config = dict(
    num_key_value_heads=1,
    hidden_act='gelu',
    rope_fraction=1.0,
    init_std_up=0.0605,
    learning_rate=0.0124,
    lr_mult_qkv=0.5,
    max_grad_norm=1.0,
    dataset='wikipedia_en',
)
Each number is 500 + 25 x the weight over the matrix's rms, rounded and kept within 0 to 999. Layers, rows and columns count from 0. Numbers have three digits each.

# layer 5 MLP down (transposed), 384x96, rms 0.331, rows 327-383, columns 0-95
549500479511519496497454485504514480485496504548474489516476478469506531465513490497498466496561488462534508502528531469490519534518497542485501504502482513489507490503500487486442525518547482498506508491492472536487445512499476526474500496468492531488512467499550530516509462509494530483
503471552476512530515490476537463462510487487486501508524478500517478489503505542502437516496495537503521519467523496453489510469477520448469509501483489521492505509504452490504508468507474500480515505495506543487505477495480497496513533475497472498463501505474495542526515502489496482474
550527506523544531514518485492506514533506498525525511500490495507518496460515509493496512475448450494542494479509494501475499519526534510495470565550494526471495491463519499445462462478504478515500514496506523529496469484514534462531514470523471469506506534475561506497522494487511468470
510469516489486489501482478472498522477487486502517454508521493511503504470486517518508486460475499531539524496508518513487529454481516542505515568479517488468499485503491466518439497460522526510532485488475501529492515495492478505480497477500514449482489498487486502496472489493538529519
455489515520471484498477509540511500508483491472563523530466523534511493508484458510480484486451491456494480473528492494551504445517525501529500475498516523505489492493508515497469505481525511464505452492529483496503506469491504486503498492510504525487530549494477462536508491457521497472
512511518511491543503535470494533479522501492474509530542451514502497509469471492536481503489514512470520543474495506482513485520478487497532538480486468539494446503499516483523482526546501503472460532469563486465489497430518493491477466493444486538521504495491477487534470488490455494536
505472522472427513517490511475499504509523491477499458495491494539482542530493477513501507501548496497508494491508513525472493525513510461508479488535535525505474474522508500455476515484497507498459526524491495448517492540520465509464471501551481538492484473564495518532476477501493496525
552480525561485507513473494532523507516530504487480493450485492516516485529502465514493490520509520525543534505470540494498481492491454427478492465524435512550535455485487441468492520450492502499459475529505480483518476500538482507493536484540490558498521521538477461558476560479450457548
505507515482472517541490490474458492491542492527514521492486540491516488482472482517430528498457510497512469549532503468513508487519493495480488494489500523490518502523487504494454497489487494558477478463504504515488474523496476476473517462543498533446501521508469472498477502481483493501
517495502510536510473492502460474486555527524501492526494505488485560536481510471532510503508488448468532485489521501485514499487516479537492503476511476547502470540479475513475456505523468526486528532560498500507457454472510507470496480514512498484466544463423522464492526514498468490467
514479530533484516511522451468520524488504502533466514490465515456496546482484478497470487523484501535470522530485551498521515491547479497487495471511469501486500453526476511482556498495536531470503476465531481519458483493504530471501488491505487496484484495476493502494534510477480518510
537437498487495518489499491484517509513439481483491443507490500459489529471473470467478535477444491485519483460509513526546499458553443524505503482526507523482455473524491520477503490500433489495476536514511499480507467534530480502460511509468528512500532487486509524471513534479516484512
480479512519533502528508487508484461535483497516489491554501523425535522533494575508492483480528519464486456453508485494478527478535498523557499507531521516556495467483522518523480477513544477531521517515508495557507514501467520495545483495514543420555483522447469492486483508504445498498
477486519474507492491456470485435509495484498539468485483480542477488503516431527493469540515483515494495521504491488493487479541508478550493486515476511502506532481453501507501479524527519455521459520461478509493519476492500527555512487506485483512480517530511480523489468515506540500496
484497480502486487523504518479512514466532499472541529470488508500485492516534504479511549465467502499451488499484505485504499541506494499515498505496477515507518458499535525538481545534479510438519477536492488501502499488519527504484526527499528506504515503499509515534521469464504517511
500490486537499542539504455505525526454480464518518473493492492519489510556448530528500492503519527498524481478508530541445508531457516475500483465445505507527531526481506516485507489537521475504466501516494521505463511497525531504526489529437517481520476498491480499486459477533518450535
494512506493497501476474484482510484489459485494480551505451495534544507482506512507476481511536546451489448507488521493541487481515513496468538460516527477476491494483511486508526500473502520504478508521524483543459506492480484518528509480548489467500485503523498515459447493531438491512
493550471482452509517488494512491517501488488491526493469509482475542518550541485516496510523465495548529507446522552496479520491500512479477522447501476506516494485540537493460522519478515505474487523525519526539518493472516534516536494483496504514463485540521512501491513484498496471570
493503524481537524519511486483524516518538542531511478528495548503448506479481522500508502521488518509486513479527504516526525504479486448519498533484493482528478508514490524520550496482515508486505452497488481511483499456473533489525526517493503478486487504497472534506505492495492528522
524512507482512511459531572518449514501529505477549510515567542482478483499441516491506501515515527523485545527496512514427478502502483491504547434501512499510509499494524535523466518471487478523527498522480513486527503497488489507523489491536486520510475493497475503523507488536467488472
500478548516534540507481530497545485513549482501530515528517550487470531478465471433511498507541472516549498485508551493500516524494521476514506498533508475505510475521462493508513528478511517481498501480428484522501527494533501530479516492519463492517476454501500516497506532499500555493
481505494531503452467515465516500498501518470534497461532479461431471491521455542491502468466489516517520501568478502504487483475493469526549496485514520494489488486510484488477496479472510513510501550517468531504498490528496516497529533558466509474500482498528522515510503465525501522481
496490516492518478517513508492503504485468507487483471497481491514509503476496455454541467473512528514499511498521486502466512490512489480517519491492456485500470484516517495498530485467502497506510536477476527496492463493545490501547473510502532502502489475508555495478516495491427484488
487539494495539503531520495483479504480515512496508517515464529510528527529472487436506490506506478515492484479495494447535509482495530496505504509525544514522493489491538543490531506520541513492461533523495538526548497519443527497537485499529518504495531487553478505495478508506478506471
442476502517512492515498477492529482493488564511467540479485489501511496474500492504505481477509466484469505457564495508515487445511464525464543495517550533511520528504458522512510554508505531520524480478526487493472483508490477516523494527497509517489532492458469469483504466493514487492
514479487510514486522497510530501489487533535529510482527437535485483514510523522496519505527480487499567487478484501513497500525498523569509491538588470507533527507477517512466497510489530529514509549480506492509480520475523515459494491488525469510504470509491516509500486498545474453473
435518480481475488524503520530494485479481481517510478509521481512520463497499494485495530492475471473507478507484485494508470481470497460463482478557503520512537486488492451532510503468507511489512505506510489541499487536495497485494508497476482478502500523498490523504476451485494511475
466525513496539443548485524510515487490474468461532451502533507458533468513421510498550524495524512502495459509517487489503516499451485438511535518503533555507514533503480489461549473488485497501505536509484492476485528506470457470488504466513463484469477493532502486467456498528498502497
486484484487502491506536491533471457514515522504461504441457453508481538512485513505461523532458536528464498537484541478517462477452500494501494512505474462547507490480470524495546501523522522473524499486526521489479462502472509470513464502536488485534457507513509534481475498504468462496
512466529511508513517488464490509509473515482526534512495512513501504502533466523499488478474486523472510487470515519491523492515476482499579529480524506470494495514491549464518508527522499541487543466456494509506458460483497473525521519500499461507492502516503534503509473506456468468532
473521497486465499543531509518511527504470494482523529500482512498509474541502543484523474570465473477465503517503518521548515522508486502512473481498537503459509494507485508521486512516479439493504505518501505498467512527490453471497490519474496531492535491520520492513483517512518487509
526491527509516501473525499474525516477475519494465502526484495557530504491488500509543502497495476494507555486533530485548545491479517456531544540453524512464439508520490504468488492529528503510509533477515507445464507541514508472499495544519473521482495530524529522537495502484439438500
493510550503457495473517489462476520503476504492494538498518491545486494503511491513517520498436531471539500479506516540528499493552515486506497505503516531479495512524522479493510478474507464450542484505495554518497476511524483477460522476531495503538531481490533494502485493495497505505
493514514507468531489531495497537504522500441499459488506467534504498493494514516462495494520479537479497509485482499498520543510469476517483499470486501529486544491518477530499492475551491489503531541500440502561515512494501513483500472505468479538506546476530466501486519487452495542524
486542499530469470510500504516483490495507475530474486478480478464487458461479496476497499496495486506527496504543485454482472471530529492465506516512499518508501519515493516521500480542476482491528481487519536528486505475519495510487475482536505454506517485513466503495509473526532480456
471517474470517559514463512484517491520498500513518499497533527475502543482482476509488483501491508523525503456500476538506490535482551500468473493507495485520533506524483535491504515496472453523522488512492483521489512475469480465514519500509506493503524515524564493483477505465509496498
498462480509520515480469484490518500532540463518530522521470514504469472490469483471495462491510464470502509479510506477524505523523495472492470504499498511489469479468505498496527503518481487498487488481500521546513482487490489549513501534500439515516495505489496505540493542484526483497
466509513494513477513528510456498521489528482488516559496502508476503489496492512484510517478471491518476479508478527511485479486457488495503490503505541496458524492499493524526528500480522500498548485502557462538513437465508484521498496511492511480477516463522509501493481499521530443518
475479496470501490496519470541499519490508487517494481493484506489479516478491534480482503483500518482467482473516507558498536487472485492533515492515509482505520483475444508492546492516450532476506476499494497480475469493537514539454462508511478522501526454499464502512528505538531498529
513488495477502478532543501479550572535459517513473519529487471482497493496524484501511482491531511460511473499509501552516499550508533517493515495502489510484466536492523506485504490475503537481485507511473499506543513542539524498468532496544499497504482516523481487514509517488495483459
462495490527473462508478476485522526523534465491509435526515498512446501512480476515453526499494479571483495510510499483529536510498473466434466475480454571515534547482452515460548501492500509503502545494462551448520496549500555455544506500470464483498440510490499547486544534467447518510
508510471465493468478506565509518521518483481540471494494490486441513481499476487494547497478450505513520470478545505500483526522486504480515482489493514497538527503454524515505527514563546503513456531504485521513499503457508559524531482584463512496490493453530548501508502478511479435477
513503544533509514482516549495468503469532519571425486527505520470495526534496503487472508525472532486501526496512475512537461457510468468488525481480498536459494500507529495475507523495540467500512522512438490484495476528482472511552453512516475496527495457470510471519506498506475534471
528488480501526491495483451489488495529467539538508485471490503512513500504517517507542502494531500474514466486546513527510500470459505511521479509468472486511498540518496468520495469462529499521518562499526509480527580460493521521515530462540527498514516509482491525490505557520529523454
500498506520510464516498522486472458533514524429479532510525519445489498476546495497508497457509549476475499500507496506478478552547540526495528472481505519480465486468499493510516489495539525492527534517479502569504516498510480478496543465532458498508536465499485485483495492469484513461
537531509470457509567503503489483511521496495493545486508518486507498529501443479509489506487447537518505501525472518572485484449513498486508521506507495495498521480525505537485519530523543503458515494447542517497476512497517508501487536524472510494487532510556492519502488548493481493546
481515507487454489492460519498546438492504531488485492519534477506472525479513484484522506565518501522482503482514533500519515476502469528513494512538535530527490496546508492528478525464517497486521478508500481513447499484497510474500497518505487476487497523485529470487467500533522498484
469506502489484494501483505525488513489493464482540483502534513499491494495501522473497494524509516454518530517479493489470488480479506554524512479487499469526490491503527516502508507519480519487498480521554495531509524553472512530509480506439506511524512509485471481515516472476478488497
544538507479500527534533449473452513518510507534493505446491509531537526494500508533517469492450512497497537459504489503498531506496505504469497525490509528473528509518473554531519492475474471450506482501504500514543483491465521502503488468466491494491482464496464464531482501511480487527
487506478513501499485522530512528495501522514496502482527542494544528503501490507515528474558462496482516512508458528514474547494492487484490525522501485509478509534536500537522477484475468479528489469492455461479518507486497500515501488494472505498465495496505475478451503510492502484532
469475530488503512515488461489481504478464499485485545511465490482485479485493477465464521510467473512519536505499533469507478511489544481497510528501509507500547475529448465535498482503527521508467512533506512559475499490493481507505496500489470509508476519535480534527562544455492480470
494522557485520541516475528515504487511488511490517531503492500459509483488458465463464491507476492469490517483491464543559504459522487500512484480508518532495502496517491483512489506493522495475513495516496489511463532492505545504535474487503515522502567473532513511483476528512504471522
527500525518535537515494494490509507526496510517500493509489535493512510495511555490504473529525505525447508479510494496462468509455465524516515513526504493453481514516464479475504510480495484527503498499515496491486507532445513494494537483503468489519528513535489516529522463496496538493
435479487539499510457466485570554502551501508483521485529520500511505512458487487509472522531531563578513511515512525517472476485516500465550519509515517480514505473509532515511491492420464496507482520508496468498514508482507474508554510522463524525488479465480473466473503505457454485551
506489492489525469531544516476524447545460528527500541524537509529507489461503537488487491510521484456492512494471470481502447464502534506478491538527540512465487499462527543437517496491508501537501504535489518519483529507502505480523497510492448508529513507500503502460488480498508486492
494524494498476466479528471481475457499511498511473542514496490500456514510517549512506511544462502466541540496504478508527489499511439500474497523523505506509524539536464498490535499524532492478504516488517502509482482558497533515498527506483513539441519479525492503556488498502546536519
489515434496526526519496493459462518496485462481506509429536511497503494533521478534517526475472501491495517511481466485464525506503565507459500474499469491501501546505451513475519484531473498485495477518502516459511517521474479485520493496510479557504447468475494503489523492545515483465
# layer 5 MLP up, 384x96, rms 0.339, rows 328-383, columns 0-95
488458496499501462521510504511492498457536516503519511498516490528509517474473456502519520504490506554486507529499507491480466484502478491516510505510513509508506474507494493505469504482488478531537499536494477509457521523481505504560497534497477476467480555476486507495500496504506531482
489493502511479498465530519512448480508473538523426477510483494487493524481498483509528517548549572539482481543503517513486463466445470545485557518480451538471486483526504502498521510548465525502474550483526462507509499559502486496479496539485499511509498473459525506508443519503493575515
501492535488454486484525453482527461503515499479446501525478508493471493501511513487556546498514487532498470494509458515498478527534488475516451489508496454512458478513497513464477491501484518491497500536569533492546509536494535543499509486505520471488498513515494497508472502485463502510
475482490493523505523505543496539427478556511466469503505560502502454485484499492442486525457478520511491536502493501519475497490484500494499531527513509466507477525485513494480500466500496471541475497495487494472524470537493508517478513513513482465534526483526486485502503501502499516490
452497493494486490481510484502484543540509468526467530514514530469533520538519508485501494526515513486464441497521497483506531511486497519483500480479500507505509459488501505481486529531486503513503482515563493435513474501483509516525499497523533540500520491482484515468464509515497554451
548545487493553466456490515505477490470506526484519487529567468488548489466508506483488456518501475456503432501504494501489476470519511492510530524496520487507550499481521480502519512491535474499576460499520505531515561454467499486496510505525481536483494508472510499507529512490470491510
490517493554459519484528508517473500503534491493466511507534562489475450467504476523547459457516523508494521508488525498521466509442498502491555484503470475504508475528473545476471499519473502488467522506515474473508485522470498491503555499464485539511459487501509476446551495490512492559
528502545489512453487479472487492498521501477513503472477543521508490467484490486500501474483527494461472498464500509549478531483499506508470528518488472465509449455544473487474551525479496545478493517533539491496532515529530468535544480497488494529495509490475527470555488504476486508466
527527487550497500579453501482545544466462537493550495523479477536479504528501496501446483483463528531453482484514513482500457487531488469481476520469479507474473498517506498489483500466546477548481495510471519517484497497520532494502484508527460525522453523535479498522480493587476518526
491512483497499514564499546561455518480532533471490502491561484478479456503517514547506521521481495498507505462524476528514477534465481480488543541461536518511526532516485500495460521521489476534552489525466558467528504485502494506510492506473484490465498533499495509500472471522498522494
499536499468515497476514522504483446516488574492507518486514519494510469528505489540483533496539511491464501510497484457487473506443500448522541529489496464484536460462535484488495524495516511486452511451474492482520536471479494522505463493537473494531504456529482482556481462549494477533
493501475510467537508487519504488503553537523551466430480474551522449530523520459517452495539503522493487497504539487514536502487512518498474484538503488510481464525509509513541460458517462522530500506522515549541539507458483502493500494481509503503496534488490481446475512486496539503561
524531483520539544524482500509476507507523538500472511493523487533520480507527477499493524473487502492503483489469475523502527408512487500511532543446489554501483538529526519531504519472484473478500479477524543494501512512500518472478471483494497479461451503503526474491525532536499496525
501501515479480479461506523502515521486502483513527469505520517532431468538469504513511488515497532505533500447509524517491525486491475481484520530503486510506466513517480501497520472500506478548519512517531500472502477547491508511487480526478539495511447472511465488551523512512518463519
524547508506475514505513528505468541501494506504501540494460462516487491485490500492528480525486541481536525526470474496522502479497505489518505534451456488478455498488485510543535517470467502536525481498508513452493451503518486506519525487490462513489516504498468495500499459512487481507
517491517501502538516505471483518525519500506484511498488512493465518534506583511510455535529441501556446514439541547495523530483501465499498523521498514494463499528500517435508485484496509550506500484498540500460492516501494497492507519542480498522511519487505493504484533483500503488468
551478508486557508490513442558512456516477506513512469507508487503472531493472493471469511471516535480515500548500457522529461562500481512506514514469489453520517448454513436565469507526476462479525528495475487504504546501513484509455514496522455472499448484540528525526526491452491521498
491516514524499529497493523512479484515534482505465523495522469510510500469500472512494488458445499542501458482489496440495499530524539491466530464506447511533499498462544509469451494471483485498475526498515481480500499536510451544514505517530498524463518520469524503544523559515498485521
485518525512469453471483536508507536460445474472515502527464495501543524495513505559560533564530534492540481481501506478544480488514528502501465512479479483513516467505506496446501501525502468513505489536502453520528491466495498552545514504450490523482517523528484503474520488491488502526
512500486535463462497501513509459487485480473535501481452518474513536498500493539541499483508475566467475495495521469524489507469483514538499514510470523537484486509447514497520473521500479496510527518473522490471517500498519463496479455558458477481459528567523537534503530471499502435507
507463500511519556482480495498535525507513441440490487514503505522506533462515522518538528473523512479497524503524495516522503469493473473531487448478479497527471510516526520516483524486524503485490482526515492525541502532491462541500492484496554439512477520506502497460519500526477485546
533539494518507501498500512512517511492549479507504505515525495470492473487518529539476469504447508507507482505541506508518473564498508558426490515508518498463534497462484515489446502528509477553487484493559485492484518521482522496446512488496454496529484512469469476533462472504544508512
498508501480500457493524531529515514505506466531510451512497482494523475470513550520487478481485527469497489485491483543541503453530511535540487507489532500506493515472480482473505504474462533532549509495489491496505510463536509481497525540501483465480482488484516480548511484532482504483
540479498501524554504539506499503515539490498544502435485473544522499473519491472527468471500479494476517533494514526514497487491516545495524513523494508499451517499488494501449490495488507430502480483474500497490539486503503516507489522466534533468509464499445518539503512524554499519498
496498480480464517485483476515553500461522496523517505479542473527475453478474506502474489525527496520452458485503484501434508476509554507485520516480504491507454548502509508533520513485518530513479493523491498464505509466515498515502452509525499525509506516528533522469509451493491531502
557499515526485530485489493454495495508539431488474508535502566480476528528533523485501478470482488536488484493456512507488499493512495482515519480484513509496509475481496558464508516461474455541446500513522525472509515494471491495470476497473474526498515477515544510521519521495514554524
524564521488516537487486558512538497495493517527509539493554483509531438509502486495449471521497511471476496480465488481517482491512512443509490471519487506484506496532500470537464487529485521493551467522477492510489523509450517548452553500432512521461486484530481516471476486537516496454
483503534492469512520503506473539530522457452539503478506546490535575484475498481510522532513487479477490482476492495503502521473486517452486528513515485495449474510492527509500480500503476475529489467502487476512458538487498465476495525541458511477544481493490506505498519480515523509512
496515460509534487486473509539505466492472475506512495502492482545536554476518527515505520481523491562543479464472474525495509512525520508480470491470532512481479499522501473526523524458465498512474459499495466500543508503485506548482513481479487480500491492509500512508482464485511512466
475490509464484516454487514537520524504554507521486481462491517502478467451515462526498551499501544504491487483436473526459486478509477475474488476500502529522503461527490503464488447494531520523502468494524501494549524470522506511525493530495509493486519483537491543484551463447537542495
480531477492502511461502527495501476502513460526493464421493486477534497507513470469509521481488496491482540489553485546445528504514503536450485469541494484534494542492530512496481494509471463485482468527514495511517515539474422550498477503519526524503529462543450532497473521486543549476
507508500533495485505519513522515500466515486477492495518541489505508479516488482454494530502521501483482435518488489513502494512512552499477501459461523509517490490502525522552505489515507480522498541528498536449514462467525504473484496450494426472516493529523484448496528464492504510499
532503484524471518486532490483519465502472508495515489527510507533476459508544491487481482523489535494486515479509475521507534483485498531484491519524493497466526486504469492509511547520510519511505499478492481547507452532496510487493490514463480493495463467461464467486460492528443489522
491520526507503492486496500469533489494507515502550488515487495493504446461502509494519497504472525509477496509514490494484522537511500528512511484531527477509470546498482496479460505487522470484465502521498486490498510503501533517513507515477502499547519516513484499434506567481463487509
483472509488536483445501535539504466483478505509465494490471487477444473494486481484511519485508520487483468493503503481506526489558536497522518514485488558562509518478521485504488498496516501511506510500568515511470520485497493560520495471475513508504474480511457466473446541528488505472
503489534477518548508495444495464505494446507485532474483487494520518506508507541520555492483463489516466507479493524486453443550467515489492511485534488508479473517510533494524531488503508458496494490510511487524516543482517480521528523491515485556539475465485475543517510483498529492540
530478475533519473471485461533511488511477475510498517492490503486503530515472486528498502497498445484531502501506479483461470523481524443500522448457523507508492474454537497486510489533498457518485502467502507464501515509504500541548516492502503485507475531518495474502487487524509515547
510535473487474526490499536471480500494459523507458498520500503500543511516502513518493510505513503508456494509481505505505468471510493494492477479491525487524520499513457483532469542511485477515526470501498503482491510477488477454503511504500509474474565460489537485515528487477511476482
470520518513512512474449510551508483491537498515508522459523504527504502538497446527526481504527475523469471483478517481509481490494433512501527467492503478494529442494477509505491473523503488533503504467521504476503503497515468470479494476510529525485515513478481518449463491498516533522
492494519484523518531539506457482514512516539537490504484500483569511455503511517478512523504510448553492495484514485545455510489459484454495516456453449527465464507552511513511514488495526526485480549476464473524498508474485520515540521457510520476478451521495482492526463514488460539488
494499537478508521517510519539475477512542470517497523472491469459450490490492501536491497493528476529492540503423452500536521526461482524437509529515478492485479498510527459534500522474478478501441494486476502511519484488495494495470521498517496471467489494516525509515493510441486545533
469524470517496519522476473461478516472510492495527490520509555570486448484510492488499523497528520459504493500496507498523470510506505498493530526525507493496492451469495446508497475499457433525518483506505458490498496469486496533478512509489503501479506496522536518476524449500487459491
521490487576548529512494516471478465530500447528521492503499527481480503493509496502514513488487530471503492477486507545487482490480528506482536493453470504542499467489511495504508468532493505513528479509499510499525499486510506508511466506466515441529477500499488462533520496499503485496
479492527495492471496490481515442528507517528506478477497514460547506497503490474465484507560516482536472553493525477519523522491513488481515517498531471456468517463489474502530566533490526461493539523499479539508496560527523508500493489503474496532491509467471500512487493467470462507474
516490515554497484462487491522508512493505502513500493487493498498522516520518507490518515500484471517515464472542493477481491466464492514491480491519526525523493479476506469485485476506426497533519567544483499481549529487512490484500487523537506504465454475511524496548507482516534512468
526507488474481514473498470530533537488532506491505447460519527512527507550484507516493462489453494486504526534539485521483508502476520457509487480529485483445492531472511535458498469487512530529483519496492527481534454516487521515493551471512496515505465509470494493467531495546508532521
514496522495471487497467459480484496548488512490461520537496498479557509514498492528514493506458552529480487484506512500487494483508514482441537479530476475485493529499479526515500507465499473523501511495467531451515498493459485516523517473524491520475449457512483532490519527511467510509
492486533524485506506494547516523474472591496507505451512516498514539492489528481456517518513475512482522481498501502484504487527460505483524518490498517490475534486479492442459515517500522510507531505495505469494496495493497473492508476553537481548479508491519511520486510444455503556473
519520479497508480506501493481478536514491520487497523470472531512476507508512466479536489464500463523502463474536468499481483490496510470521550460464481510481522535522506459502479516487470486529508518494491485495507482476547464504502488509497518517515486501526498507475517508510474511487
537452474536526543490527519526570492497468499531501445528496573488457484485561488528466478549459550477498463511517509491452471510517508507465468512514502477484488506506522520504485484475479532502459500532532526518482484478506505475482513492512510501540496510461546480533514536512516507536
489518488491483491516538518494488507482474519464498480532483528509527532500516542503536482514502487511480473504516530507479483547498463502501469501485498488499447501504530510533494504481480489508477528488497521498505467556483531500491544486482508477503504504440505527498497477484492544539
521502479490509469491514516523573549507489556499469502456474502528476506459520484514480523485523525526522497532487493470525529490512497490488519467483473490490516499505514498488504520519553503460506449489483498501538533469501509482513484498527509506459494497473503496501487470510489542522
498557509538518463478515523476511512484518493530536512501509472499552474512492492503530442487475477502465514461483493555469489522509498525468504500480496522514527470495482501512499520474516521463479519503504516481559504490464505486493465524519474518515598463529528518446534556533479449529
464502505485499487506503521559484499523499518473490517541486540525536511517512494504490506509501531494507474494493511523528489492504544492457454509420502467476531515508486470504512498527501487506463485519519525484527507484489534489492481472515503510489459470515485474516516512498488483493
520488481524535519513484517533492559466480462488498492496520471522523488524527468510519501497526560474501508522520478508483534503520501525511556493536512441511480469497491495476481479475490514559507523490506520507494477480524477473508539490496476537539472530503482482506486516495486502528
536470499537500483498480514489564493531461510538512506481493477522498515531488497467538511516521504474501486527459451495533527510469482524505481501534491494500437495514499482499500474504443501519510499512489512527481503507474509502491483523512522545489514518491482559525511504503503538503